Each number is 128 + 24 x the weight over its row's rms, rounded and kept within 0 to 255. Layers, rows and columns count from 0. Numbers have three digits each. The size before them is the row's rms in percent of the matrix's.

# layer 4 MLP up, 1536x384, rms 0.0494, rows 229-301, columns 192-287
104:190129120151156149096085108127136095148150083169112107123101138126126142152106115106130129122112163143179136120151128118121116118144126069106133087141132103152152143109158083135130108162172136102090077120139153150124100123131104134122083173070123097075125129089127094131132120137098075127
087:111143126119138098129118135142094156144113108103097126125115107085181123104157071143143102121105151092093142169081105147147157114131115143119135158101151187123134132085130098126121133150105117139145138188098159159112108136140168125121142101163133150121110170099142105150170124094164137167
095:155118117086120097129112118133159150148138088126160112103123129126120113124141103114115098158090143115161155133118097101097118144119112085114051129164123100124115138091104123104161108111142114129127119124122075118093120140132136161151118144131105107094111143116134093122115099092112121136
106:124145127175112118133101110134142172063106164097167119123159122165115137089130134140090131079108110162142132147126103139128141166127110116146156078094125136104151126099120111098128135135136118111107165152098080127120150127106150180104166086173129114137125128157072125117151151107154169139
098:129147144132115140129078131137150145162158140165161082112133107140162170133126141140124130107140116127063137133131102117127075080164096132153156092110150119146120118115152139115136162138112129130124121149119179115126126100117159120123108094149100121107169092125078133123126142134152079138
050:148116153164133091131096092135151115140127165139172132123131114143171107097097108137096158150091148148111149132128119116137110131123083143093139147139161140095106145127123129178147135098158129137066129078138135141140136153132132126152147124117131136080126126107116119088152135106144103127
101:152144116112124136130140114118124121144164145134158098133151100085116135122124147131111138146139190124123140134112138141123166124125115097125093095152112118106132109106119094118118116151134166111151090159109151182169146122165147127082111150158133113142137144147129110110131149092104153124
104:160157179151133150121104097154150172106133172124137125154153098158130103117093124130118140101119119172102104128133154130118160135107125131124128144166134117109167157144168113153106173140143130105133113139145136122148155177091153103125100147169159130124183151146128129121104162099099157131
096:133151150154119156125142133123138134124106114117109140116093114093153118142072132165090098095104143105112157160095113131155136115106140154087090103084121081078134139181157130141147127120104110151128161133145106132115183156108160124139063148125154122128146138143145127117122146105121163162
098:137134102167134090109137154132103167120116122104128128111111132133173107155133099162098121126115111135107127163112111103146095109127080126147127152143147145109117173138079134133124119108120158126083107128162134123149091114138098151089081151104141125082118134140137134118150145086151126140
096:128122157134098165150083140120168106164117154118129110100133134117141166141093153132081108129100104164124152153117186167159127149081143142110101090130128091111123152158118150121132134168109076147144115090152133157166141159112137142140114101134120156125137141147079131161142111164136129142
106:173130100127140131121061110163129136120159171143132148134169165125169116173144118108119151153120115087126113102108111131150124126128133160149098103123133102161096091154165164153130116126098162121124138159111127154141143135099151114152158101113074146137171097164141095133141132127115128149
098:144138134121135110140089138116139122126142114155139122164120105128158170162115105104092155159137158109115182104188143110127096127121114157112137119144185108118089137101151124142138136156145117156130132113157095165121121116083123088170128165183134134153116138123159086159120106105154130115
091:116138124161105161110108125116113100166125160079114131075092154127094132135151112160081127115128112137100131127127119153094111128123088073120097121133116098106133144096093147153138155131141092158148105148136074135125068153108149153127134182188159096122159140138125104137128120194146145106
112:133145111148153109063081129131134071137121156105106098105123150136126140172154141093105175104129133057103166134147143110124124159135094122078133175100123124107127133126097117126112159153104128144114155129124131162135126129095125110132141167144110135145081121103148103126137140084150093158
099:157133100134132149179126129129166146127089130121160145131167102133157174119134093080160161117134147154159132113129101135139073125127149115135167140124098097150139172153110071138135109130140123168104151125095128169126140118161135137112192102150103146109105101148147111168135124107108148137
109:137075123150134086156137119142169136130180120118071133117115145092168120202118085143128097103132126102118160129126129124150126148128136161128088138156128092147195110159114112159110120148123150129107115136180094125147155122144118136128116144157095150133117146116187116119115130119119139142
092:155112095168163141117138123129092122119152135181121089135114127095175079157117171102131135159100115132090140144066161126132105155149111144129110133118116139128150102060082172125121130133108149131132147100126110141110086139137118152164109138107147181138129139134124082156127123149134122148
099:132077102112191131131144114158127135127158083148114115056117129120109117109148128126156128141123137119127160143183101104140131128111128161116132123115139128127151126150140113126094118102122126090131085135141151102142147143121166162126115087123110140118138117105130120148113117133138144147
111:136142112116158152118100089136125155125093130176136108172132154160144143153135141091083200149078162108172107173151099123152141183098142171133108143119155113111148122096133125098133113140124108111146161113138097155148124133081131128153091140136127087131149107149104108163097150177083105162
099:135130160146087134059069099164155135098119155080151175142112146157110122077108129155130141103137126162114115135150088100157146092170115119173117163146132072127143181151157115166150135143146112144169129127149069156146131121115167109140166101170120115124130079109148123103127108118098149137
089:118126173095136128120117128125126092167131150156097137150093139157123125122165115126087147127145155091100160132096120122124133090128081145147122169114169106147114116132124089149123110178154118137106122094115072155148140137116038112131134134162110104169092134116132125109132095056131057136
098:152113146120152141130120095120162124135166161140143105140171121135128169114094131103090099135134132122151120155158136101126172101096147111175071092132144096152122191122149112119142110154142125106126172107143118125164167122151111139106110156108134080100093083112120111102149124146104100124
096:164132104167132106145113121138142088102091139084119117095103126104107153142122117135138121126135143159106135123157122126132116117142129086076096132115147121162146113120138091137123133156144119143142115135064100146140152121102074118109125120111128152119103156116066123114168136130150157164
089:136098155127160132100123110131113141152114157121120178117114154154166123140124139103103124153106121093122110103151132153160118106108121144145160147089154128122124134095141099128136128146152137093119130077152077111127126102135102171115176105110133122130100127101084144113130119152137102145
104:070116168125140170162102126118139108147114124152156139135132115095117110118150124105082128127129135111177170137139112129155101144124130132129156139135078114095161127104099136139085147117199111117105108135123156123149109143153109110128163160169114103107136131132125116109136146141118149118
101:112099144170126109133078133127133139121117103144147113122106175156119141100109122133139167139077134121143128118134105103104069128097130146122085110169145128125137125148092134111153146151184168096099117146150136128161107147151099159165132147113134103121139148145132144139155143141127132117
082:073160109110141092128104106106124139138179145119116112176091132126143141109122101091156117152165144126127145131087088139127172129154137116111112148132104128104105131112161084146164141137099121165156136157079111122107116145108126143150162091136091091147112145134143103144126107136156120127
085:165155121118154127126110112115134099153118124128129113095100115115141180135115095120134086111114127141104124106121132120111110076099067125114113133088139142141133120093132145154106136157158154085095145119113103157133143087169116128136066108079090115117155094117114085148140142102137158102
093:148104152132135099118129076145144138144194170107083085142122096115094165092134100132129149124139165165132115139149120118128162109140129104114128098149116120099088139124134135109154114110161186124093139161149097165123165129170164156121141124122112135136095154132120116095163116091126141139
094:105141153163125089115140125162118142115140107156126156095102141097103104153170136138148119096112136174112123109137129143123142122128118133134123111092104103180103130080122159133149143141122145126138104149149111141134145151090095100135120082076139181135129136092122129096150189135158165154
108:117093156135110085134144123105107143148145143122102129139118125152097118152113106147123139108123125119175142130142113133120150146138068124089115109099086086134154120113145155095130178110136205139133095159151152150142108128123150131113133133118099119152105135143172128158151084115139114124
109:138140108142158144133148127144142115117174114097094113077111113159132172156159127130142143129136153115101133148081099125104115111094084121083103119165138112100122133106144087153115140112110123109122166149130084129074105105096110135153156121160091150129108127172136112157115159106145086122
100:142135126143100107144118112135143124119132148109164124091149130106148159105127132131133153134075144137081117153121128124185095135120129098116162179134058127160086169113143123175128145108150095114121123138127130114106092129106142142118121185129101139107148128119141103128138173102133119148
117:165146120174189084107111124149096154128122103166153144055128160129141146107144165147135151138088108110105152135112103113141093116101119142108097135157082111127134137098160126102137113119140150132099099122145102143140106163135102132180151144140113089125140089146132137126119166104133176123
108:127175123140146131160165125125131145096138115091126147118152099123158143080108148147120125136135130093153215098144146127151138144098116096157090100096159112101153159176168105146110113149115182078080097071141127126127152155138103136131121144085131124058131050139120103113123130145138073125
111:111152135087135098136110119130186139132103138171146135121154114095079144149131167098118118120120153114112094141144125147129136135189085155135091131159101152139129123135152130084113135205107097133107118179143129198174164098168134104118101159137103127124105136116157109117122168150083139134
094:179159123105120163101124124167132073090169192156136113076155052126087131099114124092062104142129104106085150127128131144102084124090130131084086143114139137100123130086124115127122109117170106137120102129137150128175105129119106154111121173143102133082110109138141119106140111127140125136
100:140116151145140121143101109104138149148105151122162093162094177119182106145110101137105122157148167140169110097155109146109135124104119134129095143123144134086121149097086134149162159097125136108091131122127165134124120109119146174170139102127104141137137139116101150151107138155102168136
112:102102205146161108137132089162117132119117128131082127160095129134147085097140163138085129130072137090116145141141139103107133130134150147130118085172122099082116134138116113134175165135109143133175152109122142173117102145122143122154098140110129147126160100084091132143156105104148149093
100:121120156112146091099139106152147141125132102101071071166098144118178142147122118113175114116134134138109093143134128156111135141134105166169076142109140163106119163118141142121155140130149100119108122108129133139114143126149116152145154107126103097082211121113193105101111106127123119130
106:129135121156151097136105138130169129181151129103146103171101144136147127134147149139166200100121119127174141119148141141108152146135140110169111143131159100116140129146097133133147104131169103114114112146141141113156132113161167118118178148147118137088160100142157144131079180153119130136
100:144135134197110152140067133146145111137117125140136123136142131169117147111105112110071139144123116153127128130139108139161105090074106136128169147122087086098089144138108127128129115111124105111136149115144104144116134143148117141143124115110141109079143138115120143078146121119095102163
112:127154195125235136070123107124126050121144126131112113096110136154143116134126125137135100133125117119121150101142141140129157137135110148136121106129122114135190138098122157127142121140126128136128145097109110143159162103131144101099126121160146170147145139126157097134157161129139082107
092:123157093129134110125073116116131133125142106117116144090141147140121164090155122133074133094101125137102131139141135139161092121153110108116164136128100112115147129119112101108149127136140142160118116143163136131128094177132140128153142102145159143089126117118132191104150128108152120160
088:152097131102153125085156145142179124155106166097141108106125145169132147126139114146118100093113139154142114123109146110115122123167139110123161166158162104099185182098162159083131146154144114145154148142104135125088146128051105132111171157171126108106117101112083096098128144092094136158
101:116154105128132113130100091101177159088137156135107086105134103108106165098149130130159139074101089088122137129135103145136143153123094137140126099138141090135154118121138161113133119155132142146098106144136123140107164139162131131116138139102089111153076184087135124143155158114125135147
096:190092098136137135100133130175124126095124096105124119084147143134162101101114141157118116090126127149083138107084129159136108121144132123133127122163125115115177123110119125157105086130118134117090158095128145160168099130100143115130148137144095154084145147104152090143177105114124127123
102:106079198160112088108151114155124133134127088139105134113127137138123082154138091143163101099142136134142169105123110138114141078105117135113142121111163096120118120101119150137109150082111136171135125135128157145115122164122156095136140108131124141121126125137147088118143165110102122127
102:132146128099111131120140081133160080174196158114134108148146095101153139144135111080097151118147130131146106137149145142135148144097115134153127141141140151116134172093157081169132107094129111124135166116121107153086127111174120095108139146118169159085139084121139122087145141124161077100
105:128135098135155102156137116143140115157118108133112089155128097170148137138141146101112158118150085109106098085124059136111109151127091125119145099154120144108115117105128150094108150121116129100106091126103111176138134112158114150139110133149129135096111143158125102131121131172085149142
102:162109124158126094155149124122127129140113140094103109160155127091164145107094147108111219117120134138150148110131120111134115112127093109134120128132088132137100134115053141133143139151118145093118186125100159130135169115149153151122159143110133141087131127148114156131117102141123117143
096:157151082104140136112115133131109162130137128161125104104153121078100112158159098113077165139144160075122086124088142115134133132166107151144158141105169133147113095133133113094127133127145110061138162119145165111125138128163083091127105154178140120129103145107149127109145157080134068163
104:137147100120177108123128117141134081112140104149150103118081133093133117167101095110089131122127125062126133092144130079117132137097088110093117127133142136102160111093119091156103158133082142129097168127134156136100171110144097166144146131158153160132136121139162095140145123118157135101
109:135128139104144169140127131134101118091163133136154095084140162097118124140093118099158099120139154135097123123110125115158143082159147144136117089141099153105122134134100157121138185116124161139108192084145167161123144113161160149098100137149119161133123132136115074125122107112091111124
091:107164170135136148144148084137122117078093101147129132132100099114141079120178126174120161127107176123141159155145123112116151106123124122124098134127160120131104146108176144114136151141114120129126130137119168191135165139080120110139116137170153098107101110100120121131134128157136133187
101:103105116139146146088157117127147067126164082119140150130127144105098121154147144129108184134124152122128142191109068137123152129101113088111114120148162122147108094062106145154153127157127186156136169138145151169105129121108156137130156156151126117149075109105129075105108128103107149138
100:126124135123139105089115126181159092125137110128098114173099098105138104110132141141109158087147135136119141093087133131105138117101121096088098128158141121122126087113114170129111126077091095138115112078122116138135151112106091151118152192151083138120167104154114112107137156169100154097
090:097093086151175154149141142123152089068134104146139104095106134123097160131103125127122134147117148142122107115153116122148126137084107150158109078162075118136125123135133109157139110153134134111119105157151123094166115145132158093089100115120149177127088122121135086121122158130131087179
101:135161137147124141102127126126157102114179125113110102156093122095103101136169118123124122113149093146145121100126157136095122164150112139144083115091121095097141134116139120131141127127145099104164202137109117130123149122123079126171107137121135147113134120102185114076090151147151105112
090:174097110097116144129131122131130124132140161099103096145172132132099156098110161121114125122128127101151103123102074093145115127145142087159135124135110142151153150148131142093139098122169127097140133173076089172161154147139102138124136119123131125109154110111097098131141111082164153133
095:157175087157132133119132111131125115095159112129123109114145125104133171134159105065091161131082136103132135122137122091139113075123109080105138154122137096133137142111136104181108126123143130083154145131115158157137111152175157113123131141157118134136125112136097087159135100124132123089
097:119109104204130104081156120109111134168097104145149123108106129115161149148146155134108102116104140148128138146122131161137125140086108125135112164116131066117146143080109110126073122109139135107141147111136128121131101104127142128108129114126170100105135108153177132134140098141138082130
098:117130165123139130150127132159121088135118144125116153108111136118096105111147152123127129121153117144088124144071116133131120070092082124109124144172091135102185122074101082140090128157098117122118142142124153162096148129162148097133138097151154103151135111119110094127095162110149120136
108:115117126149171143083132124161136133178144150115110107105103144149146123148131156105132152140117164110158124119165092134159109148114105160103111155091121132080113199140178140086106150157144130092063126104156166124136101122121146165094088122136110158136137123138108144133126147137114131123
097:152137149106144105163116072138127116059162108165129135107113129135080137144116126109077129105103156165114127126082163146118117114137147145139119092089105089144138149087106149106156139158112206116133162125105106105079106128103117154113132150104124116094115132118098098117121158105094077136
092:146086127146117131063092094133141095089084160106112161144098129153126185154117133093133214121119110094106100120137109122149147136137115163105112146131131125153119154103128138130146161124158116162149120087101148092130113151127110127174130166128128107138119153118151133125167151154160111113
110:114110165117153154143117120119125135104153098115123131088182112106172107155148120094144080133121148137117166115136109129111114130128138143135126149123135123105128169128130115085140168125128153160134105047138123143132110169153127142125114109096095107133109107111083094115131104090162096167
107:134124114103138130077120122123127131164107079127138146087147131153128119131143131124154147122128133127145132157133111109178137124135111124132144096159106100106144118163113097106094116096093146147110112098129126132127108132113134085136145129116112152095112119156151098099135148175145107201
109:130153114134121126149103132160130152126154080140107103102085129112136126164111142117123112123136122136113119134136104074127133129130141143087091080163123153095163164162172129134088149150101146134115140157140151177118112158103154138121099138111097124116138154155181064154129113119143159122
099:151152107144100110119096135127112122159141115132134187105145143159128129144135137115094126110151131161115121160076103093106132151121141123157081114154103108065141129098155103134125120141121101146127142153107115164127146117126086150149131144134122096107120089153146142107150135083134138093
099:119115109166108082134135134103121131116109125117162124138100115112098109134137143133110103137140147122146143119101129124119132112133136143172096160131163116153121158151148132122175101171176175124123140115171143130106128132079129137121148125126149121159117119106122143108175094143114118162
099:129112163146094112135128110148125117138132127159109110172143116161115132155121136151123135108121146100138125109113138125141162074149085167182086148107101095102136110126146171149165138109128111094140141150163080148166143151163115086151144123089109141158180119149125143123130177146138142145
# layer 4 MLP down (transposed), 1536x384, rms 0.0429, rows 229-300, columns 192-287
107:115138157099149148165147138096128107104124105170199123107138126115174145176094138160140137163097106120133112141113131142107101090114107135121135153163148113130137146119086144146119125116106091154130138121085175095147137143135152132133089151071099119163130154116116125146143121126150120116
084:134140127140141150140155255159121094111171144101117135155095100147092124106098153120115163164132095096154125125161129110132111150157136111124138148155139143156136148140140176092148172152157125096142122135114119141143119162122122108122118129114151108163149119119141118096140125095149142116
096:116130117125146150162109158131145097127131113117160087116155122131089087078152175136124123145084081133101131126119146151114140147126119114142132150118135135146184136129153165103134105138061109153124125153106094142135139124099107118141173117150150116145135116137159117141119120137111124109
106:146136154167149116092128125111110161125115149148152116099122173153092109103166141139145121099163076126141080112168110119099104148140159115148161150149139146192126146106095099148150104143150075158124128154099131099160137107129153153127164123154132087112136144148137124148113123105127125147
100:117132129101147123115118193139132093119137141139168136130113144144080125125133128138124145150156130097139090139121160151128119136115113148132138110117131119166161115155121126122105176079136122168151118096115152117122126092127142132139152133140145131128158118096170107121114120124179120105
047:087084137149135120163122156106128137118094109129120107141177132119121151147157107177114112123154129112101128146131144127117156170123115104164168191108115134140134145117079125077108108147148142132113145147161149136109120145182181155111132124104123126132145118101122118115154145115139113147
103:115127097135151133088110125141124135144145109166139124127133140080152136171122119140096108117113067182135120133183157156137124140107099102132123150147122115158170085113106145161131114096114079143174096195108123138138137127150112134142142179192099122155126162111132105105138137123160128127
104:181110080141088160124173124154133119125111143131121131144122165116091113099146131134110142160163126160067145095114109127108080166131100153135142108162111153171177156153124127143143175130174130133117131129151138136140116090160097157147115150128123132158115111104145135133123154149146125143
099:168116132109102173110150131099155149106114121108132135170127104134132108101117121109093150128126105126169153123113142160121122126138129150136108073105131096092170121130102088104146118149130150139108123156143127127137122128113136143175121169122109154148120119140152114109128091147084166130
092:165155128101114148133156245121149157133114157138152126128142117100115111084095161142118175161154171116148127122120146109109113142136147113121108120145120129161127162136118079130135134117139129137127130129134165101173107130160120135126109142092131115129110091161152158146139112122142159124
097:128137146140142122147125197107144117095124096066119159156126100113109106154105148158133088119141132116115133120122116171161136127143145112159112128131100133092132120148161122119113117160102088134101156168147159188101137106095085179175153108146175119120125150179158111134104123116144167127
105:133109135121131117134109100105150100090135125166163117136147121112152156139155149142107124149104142123126143090107080064084101136127151152110124147105082127110121136105155104152140127114112120163155122123108109112117090125073137159156142134117112108103129122144154056152099150099166115075
099:081140140116133160139125167120118115135142123124141128147156108126128092132101124174121108092136133095113085160159093103141173120116130121121150122140105087084087132121113156128109158097111123113143155128160159081181136139096125126125148102130144140143079107131157102115127119127146121157
095:142089097091131106108103163147111186063146125116115127147142144156131124136127111133134078089157164157105122111121102111137154115132144133113098178084091143116173128116127138135130127139110096148121115122136110142104145110142127126123175128115117072121134119146141162114149086124133159153
112:127124131132127138080148159151124112129100123107128085129130123171090129194092144131124135133130135100126126144116120125094120136134120141168116132159144117126103139088140123140121119146107098114104101061110127111107101127093113139107124139133131112091117114142142116135126118121148126112
102:138128077115141137135125134125115123125074112138142136145122131153117115123120125187138097121141134131095115133120140143127121137123134130099133103127107115119154192127148091147116117133142166169148135151113162153128165145165133120133110154137159094128106141148152109145108174076138107102
113:115096086115133167124160103115180125098133127125142134184152120102166134145157120148096146149157124137154144099131098185118088121145165152143133111113096132123151120125127071126098143152158117137124095149145131112138153124098105166132128124152089135110141114115135099125094109135106126122
096:115107115113131142122117165126172127096120114135128113151138083106105120161065110084150126132114101147158123130154076117123129119119145184156150169105147110146130149115144125118093122134118152147131133133140112156152121111142134116107148147156138148170138139134129136145181093079178132124
105:091091124124140125136115185134142135132115135078087098129153122132141126138196116141165123160119113115145143158105121130139160138097136122113126106128132126114139089104143118154083138141129163122102115124154125106132154110136127124110115121085103111148105103117118108160176135096114146160
109:111155159148121178109174118120110124117140095108113146127085090110109127132160103088115136119092109136124173145181110145171130154183161152121124144142143131093077103140084112114162157136103142113110149122110123174117136131137144131130142123156141105093137126127122085167119088108128148145
102:142139082135152112174160188089086106158149146095130090119143096107124145106132115108141158158089125084178118111147169136145122108112110115120134097095162177119141128120105164123126109107124101150063139123114157122124126152159115118137088137128134138158143130173141118132121122166110131098
091:110121152122113126119161162116146147171117109140134094118111146115126119134161140152102131127147104126106122121172110132150157172112150163144082096106152137120111105095074100140156173146101124148154163143173123104123156104119107105091135124107088178140167120088173149081143094116149079141
100:122154130103092140111157125135152137156127139119111125120120107068089123137119127130153156129143107074137139136101107169092186165168123137152129150145153071155117111116138119146098091156093110153138102142126129123096125117121124076095119143099178134118108076102169105117140157136151136093
093:174107100115120135139115127137124113139106121051132100110126128112123129080145134143164115151189155120157138168171115128102133152126157105100132145111095165156115092135133141156129116126125130124145111147063119128138115149111131107117105116104153094126071114131103161137128091157150130124
096:113162128171122109127116133121152143106126146144161107147096099100103111088152135183128111117149128143144136163094114126090101192111135100172140170136139166101079127088115144136103121104190114107115089171119159161143110165105181156095116108124099116160123122136144142129143104115128121134
101:113102134110146152113209128154117130124122160105164111143166098137146126132123115150103182138153127138105130116178107112080130167168130138102107145105120128109179108132115128122135111086143131109131107168122138137119101141138133101145154124152090120160185122150127184132105128117119109110
099:127153135082102132111095162115128098158151152170106134107090135124142101147137127123136149119117129097041083135177121147102132155130119139129103109136110151139147092143107119164120149138131135167144094143114093159145155157110082124157125129120113089155114120126137090171146186088126153114
081:192132107129099135160124246122152123106109101126132113119119129159131139143179121109136149110093106132116120113138132143120091127116146142108135112096137141093134127133120168097096144122103143097110128141140063104140134132139141112123075150121167169121146119134143115127116115118153127110
085:094144174138130090130100117108154129131110137126179096122128124144132118153131147134100113085128137096055084100119148151087121155143119134124077151142111119147148115111103146160146114091123123149127142118133161109085152135165138110153080139122129146144164153136145118170173118104137159082
096:134126088127170157118116148160105167144118142115129112143142147131099115125160109096155115153123134098139149146081143139119102156118088102104142113163169140104123102113133128116139150086142144130159121156131135118132124130144098121133167117137133119169075162086110115118124167109145113146
098:132133098109112119128145184097088153133128172114139108137139120129142129133115109119134108137182150135106125170089121088110106167140112123127129126181121133135123117123129153173131124200124096129134116157098108166104098121119109076156127103109141133171112132100136145159120138109159130124
106:130074150122109140108147115081128142169119176116108139146133135140111116123144111133101104105140128164128131128124149129136100145106136135131100154085149168147111160120082157128149138195128152115125096172130125116141137124140119089125141140103105116199118128124149146136157079138138101145
101:110131129137099150174166141133095103129176110099144159139107100132123123171130097144155188197109102123165176124126084113069127106133137131153109105123148127139101137173146076132153159118115091125121139125138082112141072138090124162158111110127117105149086122133164169128113097098144118120
101:181149127089089125127119107150083146117153133122106108157132135138138109124095097133108141085153124150106093102140130143131130107129118104129164195163173098117092139122073157135106139120090132173074117140116177105106116134131135141127118111095104060110098181151106130118108178155118115125
106:109169131128113154181121164149072094148128172122107165191152139114104146121128144106131135183136096112120111148119140136117127150133096114181119116136119174100130127170158124106101147114086119141106155145124125122127089140120129126141102082115147150167124091122104116150104143070147099059
112:124138134143109192126112182115141126092084169136120115094144128120112090124108092131141154143092198087158092139142151176070134110182141146117127144124140134096123148090122104120126119141143122129121146157146121112132160109158141170091141079146131113112134135131103134163157165122119158103
110:132112139090090123141123118128140126133106136166160159142113130111102102112125106114114128133119136102131108126132115130136086145148116177121109189134105127098145095105151110113129086145143114102087104169137117166156123154129069099116151124119129158185132166124179164137140141083111131130
098:123161157078112098088119187146147173134093127128176093138096139128137140115155151130131137149162120101114145103109141143150114111054106157128081090110162122112138113179133128133130095098066169109134142105108129072090100117143097094140108104126118111109170108103129111120112116159147104137
101:121133122119143120133173139131082129116095142131131130155123139120146144139132158129108121136141101114118082174109144118140107132142119104159144143128118178117072107121086099098146157161113136132125160132129148095148079055133121139142146125114130124148097152109127137149136113091126123094
100:147073135128079126142195095122130161144152112125122094122161153109098079125072092117109140177067087124165095133144107109094164110106114137153106112138141138113067156155117137106122170119096106082132161105124152129155139100137126152122123118096169155149146122117149108158120131148164146129
100:142123171089115137125113109152069138122150119096111127165124113136134118154116086141141068145107118145123131124135134090157112126139099116124087134143137115129118142112173147181103125151129081140123133122115161133135123124132133147100165161146148141148108146142125107122118075071134146123
099:110113128079116142092122145141108162134139098124165132131120132156166103138158153148073178145147115184093147132126118129154119120128142158134112123119127111130132125151111069125107117155110115126123114138128121112117095144102134144091146100071099095091155116100130131141136141159129114145
100:102094116101180151135124155133119140126117102111067081160148158154154103059122143107125079152150137128151115094131113140153141158125125144121118159128128181096119122125104098089122114100127120165157133106094125123123143131160123101126153150098099117130143138122088122113148123168111111152
112:106132148092124136156091104121114139153098149112137130141123127090158141166088123101140092118150141114079129126137094150125119152142146166128129078143128103134150117139130125111137147113109104152114147149106154115126150113138132133129154104087112148113118139113134100141157127122124111103
095:168152121138126136082119153115103110091150087105169122107115119130124125106139120097125105138152104106138111144114142142089121147122093147147116122134130122154130111111132113152118130118164130109086121135092118141084172112127194086152128121156153117156130112137188142099149104119180108116
090:174115117128108130163137194109130114111115168143094103138104117109166110099121140113131162126120134145149136118125170114178134106142167137163113110131105159091148141175159131103132135141158097132114118121080124075112130101101073112143120151127122131110157149128074121148123149145153114144
102:122116114165178110165100170106153151166131151115106154133180123145145104177121076090135100125129116151119122093158126135141137153127129100146116092129121119087135090104138124128122127137136095122129118166130134147142114189102112173108139097134176140156117118140112145085128135116151106119
096:151104126152129163144136170179090113133126101156111153143060144145136118158109155136144126120150130162119110098118167155153090120152147143118098156114132148110107136105175133130127125120137120115126150098139106141120135143133070136114162103097117116128153139107127144117109129135143169113
103:140114118096111132131109139144184104184130124095133122118098133126144143117064136136115138115115140150112102131156149074139101118129117152101130112125120131145161104097107144105164145114145090097130105179118082145145118102127092152138086111115117123112119147126132177139100161149117085101
100:104133119171137162125167113171090095152172178135166113149140120168117130069123163145151146158160126139119146102115129078117105151135182177093134126129146104125136127171136130148130157127137137110140152107099152148090141180103127108100138110116152143163128119121108166119143123157119068135
107:141111110136087121157114077095118128148162126086088140137132131181136088137153115142189135120139089118122131131126109184075100141130130151131133114096113120148128108121134099115150108123095125094167126101110112145127095097176109146145109134106155146115104129137140085113110141112110119123
096:089163133121119145144134199137119111130099171134124098115093166184138139147130131147126110134129085138094132153109157107123098128106114086111117076160149139147168108154152156145155158102105148126131133105120120084116089177083118141124141133123098105147142129159113128199160148105142124154
100:156109131095137186087128147161133118144148144146087144144129153106154097122100142108090108114144152098131149192132135117110152154114126121116131139155149135121120088181126156120120164108132132122143100092105130079135135140104084092108116135155169099111132125105156117179077130142151157131
102:129162158127158126144127134120084112130126151121118079123127157140182124158123135126164112180133151086111098091119151109110118158108130094140156125175158189110103151108113089130089183126133081123143103159124135106121153142106136123149151144100156127171094125103168144147155149111124147099
104:117105164124148156107146171123087123094105199110163128181136137091103115113145141127105111094162133131080123144122154120111116126145149189166102145148132123175102130119105172116103131131114141107127156120142113138160162160121134128110100087138130109073136173137157085109101127122102108101
096:129158149171134191132133087088141132112099083162134099126118159168117112134085120143156128153092110136131143105187162126117129128155135122137152126143145167155125127113098158123164122123110137108155101167123123118136142153135102099124095128130123089132147101136138142173123105113153107137
102:151128123112100176121143147145121145099131102164115123125114120092133066125117142142143141072154087040102091157114124112120141098130125114107119167102094116114133090130080184128114105082135132129150143192134134108137124140170112141117136173145133118165143104144132144134112128151084139132
104:105114160131139104131118132112100114098137141136106141158156084123055092098150103115182140133136080136118112148130129119135146104127147137127129134121177134156090091168075109116106119133143149114086127154178139144132121123142094181122140154155134103179147153168148129116144149131116136109
092:143102119141113141156144211149116174158115090099167138144103105119125112113125136150130118142092155092121105171099107137145120142119116121154162123113118157145122078172120157138128141148116106107115129189110111134086111139120107147109122112161138098166101107104139140124142101134124137141
102:118106119153089179125125202089134119110128113122173134146137120122124128152156171156119106117128120139159115125064148111092122121123141142132131157103116129119110130149136119131163139144123112135164121135133153146189127108106099104161083145109113071097140114138148146135131099121109098144
091:129133078100139121109123173134125120118121123073114119159120155126159092141171166133102158150135111124126157131129132132188155138170142100167154140160087117156104151132122093129134104136149131131116152138109115108121099101104135151112165162126105105160085126138153134127132143155135114131
097:099137135130097120082153187115126169130136082115145150157165118171117137144139131111142112119126118121133108145103168139117111156146111139105118143110094136127166105129112142082114143142087119154127127172131138089106148186126119127107107154124090131143125151094176134139143110130154148162
096:138108106117113134121098191138125142132117136128143150149132116152117085122108131122130109123106095161102123121125113149112158142127120092116104127139112154104124132117084136134123159077125112181101091125126165108183128111137173149085181140104144104137150155148141117142150133117109170123
103:143100167188140145140136169140105112144091090179104172137130111149165137117136126129154128113091096114094145102105151139115108107143144153111091123110111154113125142115170101095161094147113120133120132155126097111105111117135096114110118081116118114118176134096062136158104129150146125143
108:107155110124167091099112099156077119090147117139099154089064176121164159146098124093125131122148144073133105131143112137136071104137128122126137136125139079129122145121174123105107104139130127113073088097078133086124096175100108133113108123143105126113134143161122137144127130136135136122
102:119113102150077118168116086128112077119143132130114110137092149164091097137124120139123150133120138119085097130131119130111150123157123102142189135136155080100120133102115174128150153126121144108143107171115117151092159166111151116096158095152188159147100119095133160173112146150117158121
092:114119083166142140133127111125072132136161139078158136139141108139150121137139109170147123194150136109122121114084082106124132127144161152152053150073111134117103119134112090131141133153112126145166135153135153114140094098150118115142115091081106123129133162114133126085102096112142134165
106:113171148129132136172148106096151111148110149140125169148183138152172107140188131121101151144127149150155108103127145130140104110114127123156090134154140163120077156128143104143105131089110119142136148095091083157179156149120146149131132108141160138177119137179147142174121101149129075135
111:125185116106117132098159075146100141123122098145118149153085096163152163121142136090102130085133129129131134124142143145132109175160137112128145120134125118109157131068069146143154123132085129102129110086078095096091150110179140114114145137136139167064147127168134138146119108123162091115
103:118125128149088093156103127148081126176100124127147157128104123125143144169101123191098158153113084120139133052135130112127123161141124087145144154169132148104161140137148161123139105123121154107091124127143079131129136134147131103135134134107128125142106107135170117173131109121137137090
100:110140095112153156107142144089109153098119119150179166145112204131129130133150153118095137111112125143138143115135096121139079169122113105143122105151099124136155106145115129099140132083117128102123130150148148149157168152148160112097139085113150130183114141115143122146160143117114104148
088:127161108080137155135109246153173120154140157134135111107174170154155135135122125144135162127112114138077115156142126107116123124129110109080139137107103121108111093094120125133077171084090115146136128117098109129115127139164118129147132127115089108116136141133121089164119157116139139121